Weights of a small GPT-style language model, trained from scratch on English Wikipedia.
Size: 16 layers, width 256, 2 heads of 128, MLP 1536 squared ReLU, vocabulary 2048, 17.8M parameters.
Training: a variant of Adam for these matrices, 545M tokens, 4158 steps.
Each number is 500 + 40 x the weight over its row's rms, rounded and kept within 0 to 999. Layers, rows and columns count from 0. Numbers have three digits each. The size before them is the row's rms in percent of the matrix's.

# layer 2 MLP down (transposed), 1536x256, rms 0.0512, rows 31-137, columns 128-191
050:571547496469535493464508478422558477495465497500496498469484480525443509493525492470478526496565569590543446551546460568515427481464516512500533518496471501510492505539523563579477467581503510
035:474429453516492474539547540447495563520461489518575508501554553479455473548548474446558438473503500525485513483525483465443489496495440497618442469444459506504500576585460448519510546498461469
114:503491587501530480479467504488517515455475536508546521504505607538429484492491501511472484502423552445503542525556468554510465473473499501555565549592539510555494515473507531523482481531478490
123:443513524460497494476554481501405516529479404540542504528454477485496490521507498482534572522507494484523533442509467515497512544441514454488534482473443524524503520518480511533532435487480520
118:554463531492529493536489514517476528525480618512532511515535494541567517568538525521450514526518456447395531565472533446487494471458488431479530518587477446475532408500528513558456519451588501
043:450558517539484533488514530529463506425431456555483483585442574415523510509579499560540448546560535438487496481498521547492458520381415502561435450579527503561487481497474546546542535529492428
038:465433516531488469525520510520534512524462509557507548576488517525492535557481482535493492418501467425478517438448471427504502484499484495452546553529493505504498537490479497462447523544482554
051:471543502589445420471509507464482470468495418508516493472547539538460461508508582482482479492492487445453495561571564482499479475514540508454497502501461446544468475526513526478510522508500537
133:499486511531525440498440507468507486478487410571546499429556522528462528492440534491444448527548480497537518575509438523519453521524493489454506511552509484511423441492508471576457512420497468
125:537494470498579515490474521518508489509545508482533368444466499486467540485517477501501551467541499553524537508479478561492453450548521443512536484526538465412496553483524473544500497630466435
118:572475494508518521513477499471480489563546534509543526439501518549460492481571435516490461487457501551488470498462577580451453498450508458426506505525490565522561526472493533474547493421583527
044:465485470518584550524456479514537492466515481551491513482523484525536471479486444489503483483465539450486504494471516554481508479524444472427532520645541527481511514501556480456570468535494429
051:518500540528514472528415481477509544492490491528483524469519459519530519477512530524564458458504488538531531479467560479574449405506455537531458491445525498523528512480494519532473477542513490
042:520571528513531475526520541478484449399470439522509537508441490465524480569448460483497492519484489393502471531450504494442508539478540537504450496519521574523544421487453471500506504470468464
107:538461510497554481475543467510502491463471479543490445554549489596528514497520495544438431547520443537508472512506531525477491555482483475501477463490565467515434482525447481430517560484557495
122:515456535479512479492422482482525483496539526547507516468446483542489484546506497578507506557500467509454492521470452504517534434430488476457560532468506485507503468495471514453521485504583424
116:488483543510450516510463545487551489580489513508458608526512544522502475543488529472428553478467458535464492518528444558438459462502523464488466413587513433485522507519535557503478516488466526
070:563447557536514479480539542509480419517540454488526467513515508447553531446612444516493518465420467490518503404574455478540501465382476472472482423502524479546496460526536495496446450482498473
123:544524541507437501507523506430499469503502533514545515465579453505520561491466469490494474515497469550461579461481544550469487473582509532493514444506504455462498493465465602500556552519524452
042:527487539433485535500500495447439522540479492508495461459502518487510455494603499468521482486446481484464437473468492513509486562492447439495459470579566474510516508483486548488550493538525399
106:467487495461561427492550552462528473483504499530439445550518507444488523541522569464465424520551449457534489523518521559546611563442522482487499420493427539545473544489549496559500417477482486
036:502534550582539505422464469485517476515519451578502460488525491477548483571516558469477591541446504427530507462483500485573428492526443464524487484525501514553448472534490428440543484491505470
118:486573534478536503495567464507495492508547516545466502476627483497528453458521501489530474442505540462435524544484529538469490491513507471508452497507480573487473536462498516426434504544481491
115:518492598502568488500447446506542598414460480524424464485482506430516540501540540570547519541498470510505556504449480534456437479478494535515523491458514484459441466532457475545452444533503550
052:505545500474495543455528508493519475498494470550546536606429526481509550456543499522468539519474583440493462466569458491592509559496487522513457529491428528482465493442459457557525559514507540
113:493553459526461464510522529448485452570505475533518466557520518480482510565570538509479557468511492525459505470523549463451438522506484434435450510445474500482462500476532454499458469615516478
048:524431516507456476543508577526473513551530602475511496528480390501531500452489484522476486514467412445487493447453566551525506475517480426516504460443470473445512481478524512535477438569500477
119:506507575546481513494521489527510500555529524530554457592563452489540510580464506530470486570503518442475440572584473485428503565528469479510438472518475454471461474480553456475478492512536491
149:556511547532489490518523561414515389430540436521492513472506527500526554483471436522519513513517542549564477593529487486578416576509469567540503539417528566517538473554569471462509460480458402
122:511449550453486459453463461522562516485495549538470550519492487508435505550449440578526413483489468458533430459478481476521563584465568483491512471485563509485534432460579461412526510460510475
131:463464543499565541509520484546497465446445468524449589493576510542504481511449501446508468492518471498547483545484520556537484515486560466541470494441505542474539505440522547459535507550509448
054:479499414514483627494507554540530475530474562465532440537562540598494481560459541486557370501466519544524481510497496499459513522512542401529466495475483482495530489524480489563537465502476450
111:462551520534438553515544454456502516457487493467544503463542532579433500581546435520555448564443524618566470510421492550458477464453560435482575547575491502506549472531506490513472508574509484
072:508500495570517461451473435547503511529503429515481488485486472569481467515562432442506488491448565462510490533435548479550510480479567513517498522496495587363501451477460488476528468501467509
127:491526522469503429502458498490442512517539459523518478536532393457522540449590478492473539476499560468513386472502510456563518490508462471511548565459482470479457497460616444467505565499444468
122:502477471472505500460563447509493484496536491554488474561533555542521504525464577513512435448450493433458408449526453450535488538478499455562508446510512551580526522509517545533550423433454521
119:534468525425507484497508466565487450554466505509537511519482530550511478578487473461424459520432512481478392504499514556514459558539492447455502438474489494551482465500484481519446483521444501
046:507530455530479490485457444535499485488506533495525489532522463480481573465524489533538511534468589587509476540465520488482490493532461500516536525533498534505487473510509499508478487523413527
048:504476457524492506462467477484497459472508509575512497476499421461514475542624458493485468478467539498455498512537500464487451512465572394520509473550488557441480461455514571499459512460494474
113:525546522569518520504494470536505506497491421516553466467535506554479473560558570505451474431556526499514560495468610502549489522526510487561491473545450466425517448431520447494520442521503509
121:466534520472462477511441524510510486488507490478458482538503504447565527537506554577401433452481577416544501516519514517465552437552495534474499561494531476467419392561484509485515504569466439
052:493536433485478506517579519492501515536537428406535494523500513603473531481516534460462444413513529444523525545432526486477432543509495487494463462541513474512495487474486438465491593486464539
107:484484505481521442457539570532506489454548529533546549480537437513493473536505479542576404424449486545475494504546503519546479407540486469526459408474563542457504466487498583510480478561453533
105:547483481480505489461508492499536505542449569526553453523476545515496487531479510462472479539484490434530493489509562490450523484437469462515569527485534568475533452486593508454504452492468473
121:501521426537451550482557474474604477519464553465511472531525522566497467582472518519455537547434508497539550461517580561562421478567530510467494482500473514437433501444477431491455516449467510
107:489487483550523556474507429501515461512514474481536508521442483543485517503559522492425376471494489501456501563517476494442450516532464449536508494538455469483550531537520495421565484563563536
117:463477450517559579494645516479502468479518474452484502469482557568506441507518502518494508492473561547494464575496539579472449505487529463560454512573497512478453495500548513506473558516484540
134:523484501498522462472588526491466518440544424564492497478464523529528453520491449537474574472462547537517542484493536509523471443526532492448478483517513621476456485542422474404576463466497499
113:590520508538573539488573446532530475478460521529441550471587536520505519487512449537484491483553510460464545495594483511533495539513477511507519392498463503431539505519534472478469517578470521
037:411512444515487472453487560413566497549479532493487465499451444453485487510507526516521540474584502563469558454519441519529514515562466524506501512448455493458428455488548539561457513566483467
119:510507523518512520501516545462513503523451491525495527537545417530533543481556466488468531475517451471420513517500496554579471491471438472482468494551523513541430509466502507540373444534478430
120:446583467507565524519459498434489456465497512500507510471608514475546532543502523475511409519493471485513473543503459545566579552490452516488511533484519501552524485495518514472439488515545443
112:497493560462546470518466463500533426519462551446502501433593475508482557525549491552450503505551499429480506484551418532499522506514526519513447527522516444484543350461515541439499533528559472
122:493466552498484528437573463417480484457418476448533510493516522517533454525459463503470495539524508507549535526436481497441487466531529494464535469501518504511434508526490467522551490561522417
108:493566532518473502479480530561485508523551502533508530522546572516492447518579509476512438467494528496565458543513491562521440551479480509484509498455587538525549577463480566457457464463498521
062:554482504585543480493576535501468550503548476522529486577467544563497531510536451489465448524461478551499447487387527498487459524497473488482508436509479521427528517551524494496497493526530478
108:466487490444540485538521462489530469426568448483530577528486550568536473528434489485476482440500472465491499500505493516530480462454482491533515475498493499453502557515547511454525498507524446
121:472475439476470485529499488568452482506496450478504498533516531537491502435456585607523470434467488485504486537505443492493521523503481541544442464485500528465495426518594508575471499538514506
144:516509470543500538500522537518446540527445534448556446489469485525467473416439519561545473461502436512466496527550428530530522514532451492538531462500505448515506497506543528557519533526433478
034:546521516502560522560497513466493486481504444537456535518499510505482486478525511520512311535443486468467518514494506513429403588505499499494489475512512492483531462458505470575563513518560445
029:551567484567468493438443491534449471490521453483469551490566557513464480436496481459468498493481531423478512544491522455445433436450551489479535470527494531459463496543487484549524497491543512
060:484578512513524482505466474489546473511530544493523503491538474511456511520456586410495387481497467568442569432480540515466460518490558535522495465592579438509468501461532530449452545553470489
040:547554509597432392543480481512452569517596481508602524521525512512456563520526455446476394510536511492550457552516463431443557496447544520484546487513550498507497530451534476432496564535492455
114:553487467507535573506449511447483555477506506536426430500564486479467535518520474483501427446509438479540510446543502449484434552484496513493493480484442514545563412492524495537489422542542552
032:471467518502471531516546581487497496530465529496517440585536460519420503549486466423485491481545539494435475493481589485592435565526496497500539497510537474479457467503516517481491463529476474
134:514480498496479437550547490460484556515376529569505531538540459572440442572497581556494510445496479453479434505537531480542514572461488490475539541518521499516476433462571521494540487488463477
042:460510479521501516512527497486475504526546505489568493443410480523478487585473514471486508449458508474516543401553538489485512511501498464515413510451470520448423475442449442436535515511490525
082:543487500447516492530445517433512478477473453538579475499437453517520519434503492482520495463491483525481519435529512466525541505490550495493485533487427537535550558439494435480568489516591473
136:534476477585508435513545478507459459500529543471507545506556518472458482497469488507469434476489518455438434499497498472535491584513507442541450481503520588505520419447511507556593518414509490
052:454430430485471500478539541515435439478528490510579547574498431468459500475564580509482496539516449504483495497430459538498491440514443495510461516495632478431495458509513449459525443477446472
131:473475450464494481548492491497521549487489479479513428492548510507534461489468465509531399468493451483536539602421461558495553481485445504504430550496490500535514455476560431478433465489533538
044:497505435553481449480476503490497454516499559563552504534475479443525465533512545529541458517524472461543424544478535413526493540388540447525467441560498525404557498450461524500556562544463417
045:515479490534448493505497496561479491537517499494513547499483565527500482420485560507479434475407541499416448455467473523469513520503499428511499500572482495546398480539481466465449533472474491
129:533508483550602497515534515526475443477467497500503506510487449549567513475515544557424507538448542445468549515533450494538521448399436569478481513484515498456479455528494477444517542575552435
050:500552470515495488451464462479535484492543454509528509488532567513465573603526523525496510463460460406521546511570491474460494523421529462412518549524529504476493476521518520500547527585488486
104:419484467510515500486480538519520495444439513548536530585557578419529477539553553561500421534521436537589463526505525593553560529477583491457549529550536516514496490528529471600550537508521470
022:537565467523499480505516421478478523451560469508494562510518489551513525463455512586413569489498424477449502542524518470543407484508561509500537515485513392532501458501520560448488510470456488
117:515451460471558557494481496530504435528499475567467498451530537550506511469567515494476490485483445477509515511532514516503582602477521515526515512517498432506471466482491484541496540465534526
113:484486414527433495669493558449518450516559458454502460463509500484552507489527588556499461499580504539467553494513479471516524456508524462580552558528481489530549471536531519446459501540539456
125:500495516466509555469526515529543454470524500549562479511475489469544517456545522539489439503489524495488510527446498477480516523518497455494505514531511581585470510514480567505509472576527505
109:576502507506523450448490527470540473494486502559471468504519503567467496474523532472500410485528500497441484467525498442526487414446475474496502428546443455473579475497510463508509436577545471
119:572504512577485485494495523469485537520516542527483500492527515503476578535504521478496421511513538440471468481513525556524501503481484622558522467548450507496481439431568452522480520464461547
037:468605502475546527476512542499465478541486526520528570476481502490477452497484510493451562526437489503452465561552493462472536523493508456472465481569457514491491527557526492464509477519571443
120:466485452533489490553537624487500519503501479541509480530498514525455492472507547511502513497574507481552525434443520523565505458519596422515538525503458446513488488450528464374507585505544513
126:529551549569530566493605483447523525556502524540573498492531512567544512549541448501455390570542543482473495521543511539522545491464485519527572474504505492484584473516519509514464522490548480
106:476540510474455497491542532481542500444400499466568525480598459565552461505480502456511483534563480485460465496526516519513493532522469540448518452453495484576481473536489472470419489524511497
038:489474512459498524523430455531407438448495467517542564510519537465506521567534497467464459513451497464505490541573475462546461492543489471521473523451518489487458437552598516521496570588395452
112:531519501475526490475435446484554454495471438559500507451466493584443505516502502441461501506524450557448453506552495451478499493518528491472602504582534548465450509511475555464551464550504422
077:521526484532458474488540412479504547495525464548484513455467518474462472540575483523481430460523403578438414506548483543446485470432499497490509544561457483538506426488503441476535538491510556
033:487561558436502422572494505561515459496499500500526431514565480559516502519532470481531511494426438506515496486473524566490505515401461484453486472595528468489530536527498566508526537495468494
040:503482433585476464493476509513469438481506472574506542472520559527439513541491482476451508477479498541457486484518524470549444530395448481506491529585467430502519503469468543476475508586498363
112:533435437476469438497575474476440517405555468505498437463470499524456497489579468484499437547557499496521462490445436465466509528526595492470510522466436492475558467456537500443535424541474520
118:509553523537521412489482441523508462622585488513526483489507431525443440503555483504509400451527451498509470458534508524455560554538464461517505535471536526462428483498478497482516537542518535
114:548513481510462464470468461579460424518492541564491552514515485482455480486412522471512421460467580419521481529495497565403458509480476483513517466519518498458489543576514519487539560546569565
126:473483474502511519436469466480553545531506538488543479482507517529433467515449535490487457478485492522548452522460439445518471545515525486516468468469506502516467419453525579477482490483554432
041:608466488531488549506466468519539532492475448559508507432558503544531492442466562536486445542454488492503475553532473527520470604501488483538501452536501518585466442464526544422514466529475487
032:495480513499487451549531485531476406571488445497519510473443529494447457542488522494471529538473489498414485518490491515536445497444510534513502514568545464536517484531476381492521432506474518
119:452534425507514499487540489536491559530532463427468520477523521566464508473458458489542524563530529410498495506471494545488505498521415477501451507445435520487496532498414386518476549470509526
148:456510457453493452544537586491535566505493570502474473504410470498470522475448513533559495555525491452494535548458565539516409543541449499590555470399520514496546555472509522514545478556486488
117:525453510515498497447567518516568486495499469484458449546482485515489489470494574509471481519475464492442427438523539485550455518525441486476549446467488518531450515476546500472409515490474579
107:504445491486519377479435410453513585465470454608511479525435574495464546563461512514542448478473470469489506446521499530503469509488494531513475558516468523436520501462456560507507519508453585
079:451506500520476461518483542489549470472507493461500551478491516510549515420439483422538458460438475558494481528468493539574531496475534474486524451563499496470576487530551497487545501500541559
038:552476537454502443461449550522499466505533545494500445485529534508497491489474472494462440518444458469485503503474531449548536519466398546496453503608451533502511501531511544500567530544517555
049:496516573438572554506478494521453513545477555592442505540514510493512519569557550481511483425495486474531552508480497451588517578442516446469461517527489571489429447549536468519543527438549597
121:538450469527472529554547486498437494485496481504498528517487438522493428427448574494523481589503457477557547524555480533519581570541461505561523514491482507535522476460465521518537455531517559
118:505501534515482480463474518387497544430510440449482441459478520491539554605486500460478412488550512491447551477501447513473483487515572535479445475520554455539458517528517506513550479601457462
109:447540588527493545389509503539540506472413422501533496471530521557515462512557532508517506500527447481482453527527507498444523507425513423506520464592499464464487449523504492498470521459558496
# layer 2 MLP up, 1536x256, rms 0.0582, rows 32-138, columns 128-191
055:481425468437511526451512465544491538436526431531484523525477486490498480489428556517502573542481507479472539502473452523467498517547519561470568461469518559465469624522553456508446528407538485
115:580483510517515467526440522513452473485446525522480516503515494459491593488498470464523522493499581497466545498439544381468467495517542567515578521535455492557492489490485569538469476387499424
126:489472464509461478519466514477531514506496463481461518528463462526446492541473546433474508542486480597533550443544517528539464486563449574450551478491491449474419470494486524539512509520467501
107:519474465522461545550479415491481497490486528445480577482500487468495521555472537516445534477471508492429546428538500495487501481509431481551533487457550440545474468515626513543519450420546535
066:487511524463466504474500469459466491462547468468419558477491487502547513527439483521475571426481504520471550483480485574473464569484467537500504452547528482508516487492480497472468509489559481
062:495530499453484565504508485469432485475515406438468486451491468514449523512357475491545561542469494574475522441514546504482509514547516510525510447472496467491499539514487516448482467455575472
067:460453513491519543471505472517500588539446485475513512490514506517513500464458483528497604452472470519496451496495527585497480519662523510510541512464511465566537548519575531519414448568498512
130:451523471432514505471494547481524466469570551531554492489489468453508465452479538551588517427526512481521502441514444561518442469530520497416552494457554376548464505454557494532498495451569468
123:460531465547459537560545532492484487503484465486517485502554508467488489464495516555476530536429535654564536500511524415493500492538517552484518468479500483538478476479529542543495467501478507
118:543504551440510502429506487530499527453508491528401484501443479541474514441467461480506537520486514491437473516464500438510548508498529510477522513520488541525409564525473468558498519525456427
064:516519521605465554423519582544504494497447477470467467495515490431535500510432557519465558498508467546515479482541541545488484430549514530497476489502524452563538540512455493446473469485493529
067:524524515490512566501503473412542562465523528548484531505457497505472441572427510583446566513451522498578474435491524531515489547536509516493449544441466493490501557530448529500447448493504533
061:475482432508488531421501535448449560492527529479495489529441482523533459508475474486469613502500449460514524386536526547509513532522464552495532509470536446512559532536505546443528474522541453
102:542487475548450483454485522526499521538478422486435476458528482472571500564506400540484525462462521498553498492483452502470453506505530569499498491548487494481494497513483453563514513516475443
128:430522470462530517546543574487461467425530442539471598467497531545513512536492503568437527516499544463477453553445470532572504483507548510462591619497451578573483470514501442470455549558544454
112:508471474490561514486487534511485493509559567463389455502441475529551493533481421453534507480489531505457524532508522518543503507495504500549501470474412611457505487550493440511449449468494513
081:479467489521524547482514520515418542478556507505521478480490486498542451545474448529564562410508510485500470453435461463499489496534432509507473533489469494522488477482551528457491462522508525
121:466467416535491494504515464569451504483534471512549551468555452471506474467508490581442520457553462623523524407414442473483504542472507508521561493448543509577558522496554475555516534543568532
067:445474443478517512506498479521432445436467485518514613449462449455494452444455498558472617449505499588582524486516495481506499486579563563457481538535491511528496514484514467523482481462554503
103:496445578570444486491558537503472494549527434525514543494471542455507564503503489465465525531465562422546557483491569433505557550505495490474501466463513434586486499439531467524487532460481425
058:421454488476522529443516449441481514523523461493450503492488467527530380503419501485503613439472490541508536472481507524518514457505578514510532467471487510478526592509477504460480519488463473
115:466505524470408491467427429442486530501479552504438503532536463521479470489458443513443535466553526502495542388499467524475490499500482501530515558395513473590520466445483421426533477500490514
115:454492512489479468458501414475456517485542495494456542422539507525469516476480540469497520527455530540502493481550490528451466455468449578538579481479482548513540508453552513475515463422500512
066:479472566562511521551509527482474509481480504503482493482484445496517489503519486566430557516459517535566477444483538508515466476553577607412558465448485535493471529493535520467427457512563452
113:492495476482454558431477557473455492476579520501514492462501536492489497472438540462479515503479537539513508535454544486476475524507545504444550522520559484489523561554489391482508476498486495
067:449485488472479511469505507514443528463507465509489533421543508494487471479445505527476510488455487450455530435462546480464439495547534551552532519400480478564480531448532529472486486434523486
110:567537479441502485530601585487493532510467502508474513518512386497524500448464526536485505535516546507515473519560486540544451558553535506504455534507507456549528494506514493523502505501558453
158:453567506529539476490554518491513464478470495516493590507495508502486494441468626580497542454438524534470480492575524578566518447522529475451486523472488575429476495535543520462408466509544506
116:525500585458473502535473522503459577564469514497436478509440518461483549436489517543530514507553519439570539500503504452505574468551523524547514449440506541554446533523556499493478480483501425
126:504491503476456480447470508510406604508396507458496489511470536421444517518496484477505520537534552447436451478442418467508521458521487507483480467489485452529481463527476512522505508500554482
064:539467454472464510502503502481538527441493452503561545466472485529476468549410513543529578532413530532498516418520484538532525532539490474537439513438589468508500534497460495522460537514497499
100:551480499512585466479429479453399498485499547422460501507443557502538526497456474518511524514534519485467512567523454544464539497504587552533539475517454463620516502416534532464507528475499478
078:515467485518507485478491513546481508475534534515505599453439399506526508458535524514499598448421566485491509517548503535452496517544566534423530573468507512511525521474562519431456437532501441
126:488472471509424533539476489477435490500484479499467491460546594483509447518438457482519546579543525467423515469523468488416467505522503532540561475429527573532544506543487425510402506518497525
107:543451425413488503506582477451467479444456479507451532486518506501532502447510477556510518388474522534486489459579474467509496591501487444508498521458504477523529526507486470536492527490489556
112:501506439465551551492536484544461533473485504452487533507542500473451504468439494511533532477558518477502507462497453582504528494555531546580469543453518514455512525556493532503500445531509491
063:424505482550498609490508462542452530540552474466489543482455436533561449512471513533505588505545498548496489496505431510466449497515584463397536465481467448504558532417535454487531451460549496
061:522431529491541522530521502504466535525510507443428519463482523508511491491478475568459541529434465502415507462544457503504520541537525555456521512530456449473530578550467556465508509449510445
108:443524515505531508474524505459445474472521477515530509448538425468454498473490591459451519535512468571450457486504488466451585482469583531513512539466453511481450488522545467461483455502595521
114:447493545456475523548467530541473514524559564541533525525559479515551456472525525459483508468503470490521523504523455498430483444469467494525518504466523541544479498586449512463427543446555512
063:457442487507502524519537432509449488498518481443482465459431523526437460427496471481477557507531483481483448444460479529507475470508515513498454496464509523525496538504540538489449466533517552
106:498484492508470511445447480524541513518544534471479565487494512524533527516465532582519529531421516483509496511456450526503556469518543563549506575508476506460591457490411460469513513526505484
099:463515446485518466469448439530512484536499554477509541483493543449443575517505533447512583463455524461530466488528572421490481501508452514494571480497504484486409523445506621507493495531486538
119:512468473482481519473510509545539494530451498485482452531427470489547577554510424499448517446491512535581523405509483504527448482513475551452529477538502468497520642500536494572512533498555484
102:475572471473493542528519483460491493472521475525501551525443478492441491454476519483427490520546540488453415505458378526509498513495476494529440468519503544524585468538432521458541527535546515
107:525470524475513562488511616461533492485484536515597477599484514501551482498499540466455605536559504472458545373486499489519562439468484492482457500534473397586526582424499547499463528532609480
127:513497533448527491483536572526486520496594458433492448433450462489455461523468498468542516530476482552477476484441460543459501564485552615469449473506536473452534470514490545498514542422531481
115:488412556472529476462523509466523477514486534469497461496536523469498511532478514532519527524499471485497501486430543461407573503550539516555459508504494430538488509476493525532481473527573572
061:463497553543533631466543556478498484517471491544445497494464479542471441499493490578525574496501483570500503488523465465500475462503490588423567475502505485518563526501519557536531474510520511
118:515548494483559590515503518488533508479444546473510516481469409522474529536479478479501525474495509529457597534463525496499509479544517471488484508401419538538505538433523491566485467468599463
120:479479463544458485489538552547484490464534492438508532441550371484566501477505486460498501455463541546544454514540492565551423491541537461406490510531426544477604486476548478541531438471572485
106:542492463458525543606484482542509552561522502548492528508429445601445505585493469494487509491463529562500455524479523502510531540540505600542485516464513534545464472484471545538443575537521481
118:504462453482485544567479400419394540575528423507535535490515475536490427517482457567442539462515526469538511477437424513521447502514505493463534523448481537548600523490545459499515502524533451
102:532535505482422509553471522480449432423437488468475459485515526487465567475515445467583485517464485531495472487449500472557556489516503493500512495431512532531488559548546515487504489517541552
073:457511535520510521491552477493438442481505493539528492433499488496474468538447492526442536457493532564521443499463519501530526481545455498496551532475522496471529592456537486474477521465566470
107:493494553514472563470483562536450488468442498478534517517445448431411556501414443470562514625490478477530556529441537494498489520572543551487564472429524455519521585512454511542512476495509471
117:528430439490407507524463464541444428488456496440502571516457524524474452530465463479492556454486457514469518537498545516423522504535492537547458507453577446571473507473502571489464461493495536
140:479474473478490584546432478471447491444549482497441522531502468492490506451453419419508493517423586534533509528429504557473473537602579499465479497503493495529499557444487539502500539510529518
064:435472483536480540554506525493529549468511446476553556454419495481547491501435484534435567536464526543491437472441492532499522497507483497429522482398512514463519527520487458468487522449491501
058:495496493517531536483499482482474502457516468425497431442506469435586507495494509510510577513484515534522540522516512533471489547610508468502481541431507458502516512471549477459464552435450495
077:464450459475479500510475484505490524498527447466496534455471436485510512466457468454581535540446515527489524474517544567511528490537546560466476516493548450517531535423574512525476511461593433
058:434540440459516502563498479488518471421524501425418524438498478486512514510454477480507550508474497496470584480564470423461512510588543541429528522506479465501524558509484542506458518464509486
107:474422488558477478521444525576496515477477500532422576527513512508469492489439486491492518473486532485504550527474488483443518500520489517474513460466488590553520513495511551465460450557507479
056:511506470485541539454430528512479505486438498514469497491502502452505466510451485586530561564490503439503498462520478500469546446560543561495510483462488458558494484496519572405457453501517459
129:439448478549503509487489509496444506541542531466498496501502516452495480595472425514519532518529493472456500479564466516497541471550510581528534481463480519450548498586464481442419452464481523
060:477482563503482522450537535523497511441520471436536496507455501524509509446504478540459519564477491522549592470591501532428485439533481521491522506493512492534485553504471486484543465491579506
086:507503530539441465531471538511485568413575479459494533514435507486459460464446547504512552519450467560503489506484561541465475481499514489486490494453483511489495526519525500496392433521440454
127:464363504396549564502443460513530445472478426426443513453481487484498460572467473486482535510437498570549467492475518538498535531502502469489503517460445498513470548489544481451516468433551531
064:471542487487451476524504558496489512512454531490443494454466410522528496474460499600525554518415515491471475507497541416483433549498519597470539485504533531471503510514520474479486481419493496
132:501551448480459533552536464484476451528458472397484469509534482453456457410476470500534507452454464560542554474584469533537445580570483489426557516466489538543464523477580469530503478473544515
068:453487475482518567466477479493485565556529525512450562481452487488566470472437498528530559490454520540496517459439498539538493553500506571451496523555463465462540525580514534486454424460529426
066:498451554523480512505489498569505513502457450440471513457520461525512471524409504541443548471535495539441476517472476533478519517533576545461490518443466518465494618546444484535488508517515478
121:509538443494540497545555452505474478495500488484508522429486546475420512426477556527446524521463524500482497441517524552499458544518430465463451479468543394503582490524512472461494578512584481
065:499481507435467547462499502506461587437543480482510578473510437472523453547489520516565503526440507483485485534502517480517488507553479530519490559495506455533519557485504487486506461442555515
105:514476551433516443471498469482472528409451489467473499409485493486558518450502550485547508472543492557555422460518430576515514406458508513436492512550565526429420565531528483523483468447489530
051:473502558570449566483488496543495516504456505443465504443509494496490468485437555547521531502546543529483449494516506516452492460538474545537457504492505463478502523504501532460521488484542543
109:478564472489525522455500536456490566481525461545505511432496501528480508409509474542466516547434435472454507521532539463486494600508546504517514451471481439518530483449466463479478473387541462
111:499496476461485530487439576528437510451471464481421489482522517505491498490493536496497528480574540517479563475551447525511559459471525531491549486451517508499543471508522475522465521485534540
122:495434567492523537544511514587483507524511516474452550526467504436498450554463543490507500503513451460534459534458561522468561486508591502560480480533509532533519533418550496412486521491615518
087:526438470471556550527458497443546510528500553453444469528473412498485530523472436450579482454514454530473483510528526544517483520494464484494498567495438509450469511519450527553409443529553468
112:538503550445567511478532591585539492511551463407487429506504439459489421436428467491494496491482423527471465445496522584517460493474504490487504527494466478466489489465482502553489516455491522
056:447485505492515507478509491490472528483524486468522577481490514420540503423441520528485584432443525546460525479494495450446508450558533526467572570486525427459450500517558478450456488525526484
123:534502490535528479452540523457471476507592499492488481495462485473480445504388531605513520456484498483500566488513504489530515486499568511462538592476471541499516500532475478466465538484493551
126:483496516476509488504476525479506500528516488414492462452401406480417429497464473487511506550420486545543511518514484514528432570519593523498462503569529449433545505548496489562517464405481522
107:480513527501485570542482511526501534452554492570496480506487459521549437491505577531516496443503556424509476512476405493531434505467473570428524468517555427500535683425510529548531570449536421
062:424520466468484532479532520513451484547498497452496525469487494554481540470526523534526513483436505531535500443457485514472519547512510550539609465416505505503499549496518513490460442501508491
102:542488476429537496543464442502532499575432475425462544520446517538403451509446483490410503457478496507447428552495511449461515541482488510466528549491449478429524588529475509553551501500542466
079:464523578530428505479548536482520479514512438498506481485499444446528441481437565567512526479499536506536415473518477539493442482539530569417527489486508498519449557448507413527490441533501497
056:460462516461467614445512512496519519442543477503509572487400453485525483470440473595470574463520501593458437428524503515493558553489511525511523505453530490464450552547516531455430454521518451
067:487466484513517514470427497512481526466500520434478492502505527521514499520519510578473576490556458575464458501517544531408494554578511498429475467495457561531473538440529551419407422536491495
113:516490453424535559494506509523402531537490480473488446518510468441541432511438435507478495527529501560490507559533485430526544532540491528554521539457442519535566527524481393477533533455556480
113:419475561476450523518467462538544545544529544516522468508531416361517487490528510468565517477498499469473525460470504553460507526460466555476546520463484429455460500422468471554494459516538484
109:503431563490473461479528615420488557504517427478544477470438491419462467481423524509559489501505468457451529488499455522436495606538544565451517531533517464464544489525482488455449537470516475
122:509444525478508513482472467435439484496525475551491554494478420447502487488450546517499528505468543482512512465418508524503531521494465524512572575488444431546517521430491440497542564515547472
060:486494486486508502472490503498545491469554468532428431448452449476451481521432513488457527528563474577545539470512480530448469559602512535500496489486493452507539503500454498440504537496535455
056:523489467516462563480512440550554537522523436556477538446443523481477486426521439536474613522521531549498509419512511531542526488532534531470535499524477528511541492438533522464490461473513486
118:496532491515558554568517521464439523469524544495531464444536453442478462448455550498502513516470497495499555503548445425520482528593527488433444527407504473557491527452596448533513533489600469
152:396435508440534498540514487459450510466484493507414551483515507559543450453427534542490539450548519516507574441541485485517411525475483467483473547456509556512465512476546549478511493513483494
115:411502461521468509539491385536461497499497530492502569460464506531462451501511568587534542491477506562488461434526532522522461505483477465539498484394520565547467460569524539461457508454480516
099:520462530512477509491457529515516537483451540564449488503454459451561519474478505508594506536498514499542531505460492501536471475545582456494458547471504485477451509509470534541445484400429547
083:528525486488533481467523511549441517519466542440405509482460456491470499486455512526509547559481510475469540521533463461489537480505581507506493448469447533454485517538513506484441510436563491
056:491512524508533499535490486521474606507524533458508576473450502530477457530473503573578518512447524515504523477530554557486504532547478538533515493469501467485520522507537474502444479484519509
071:448486449513456470567502459490484526457491542467421519483531472504478401493481480482491539553434498521494441484492451500495487526561559547439538454556511489499450491494439504504505520459543485
115:479552508504428519548552481538478535496472484526569531502540460505423477537508488479506523490518468554531519502481501457446521569556483454526560524429459468475492481496565558546474474513557468
117:485515508530462471560500492563516539535484544541522510533480503564505529445515509533469521477479514578561446502500579410433532482526488471440550521531481586486488468480486529445468421470452493
085:438469506434532533463495494512467500496541433465532496459519539509488358519470516500550537536474451558509488547549540485466491502522583467453491585441517408478452542545441488502497503504588455
119:585436521574539490537522545529503527436402488526454476525467430559513524480486468564422524468451531564541565506460537477529496523521510503483497456528480489504408558500480559404497444437500491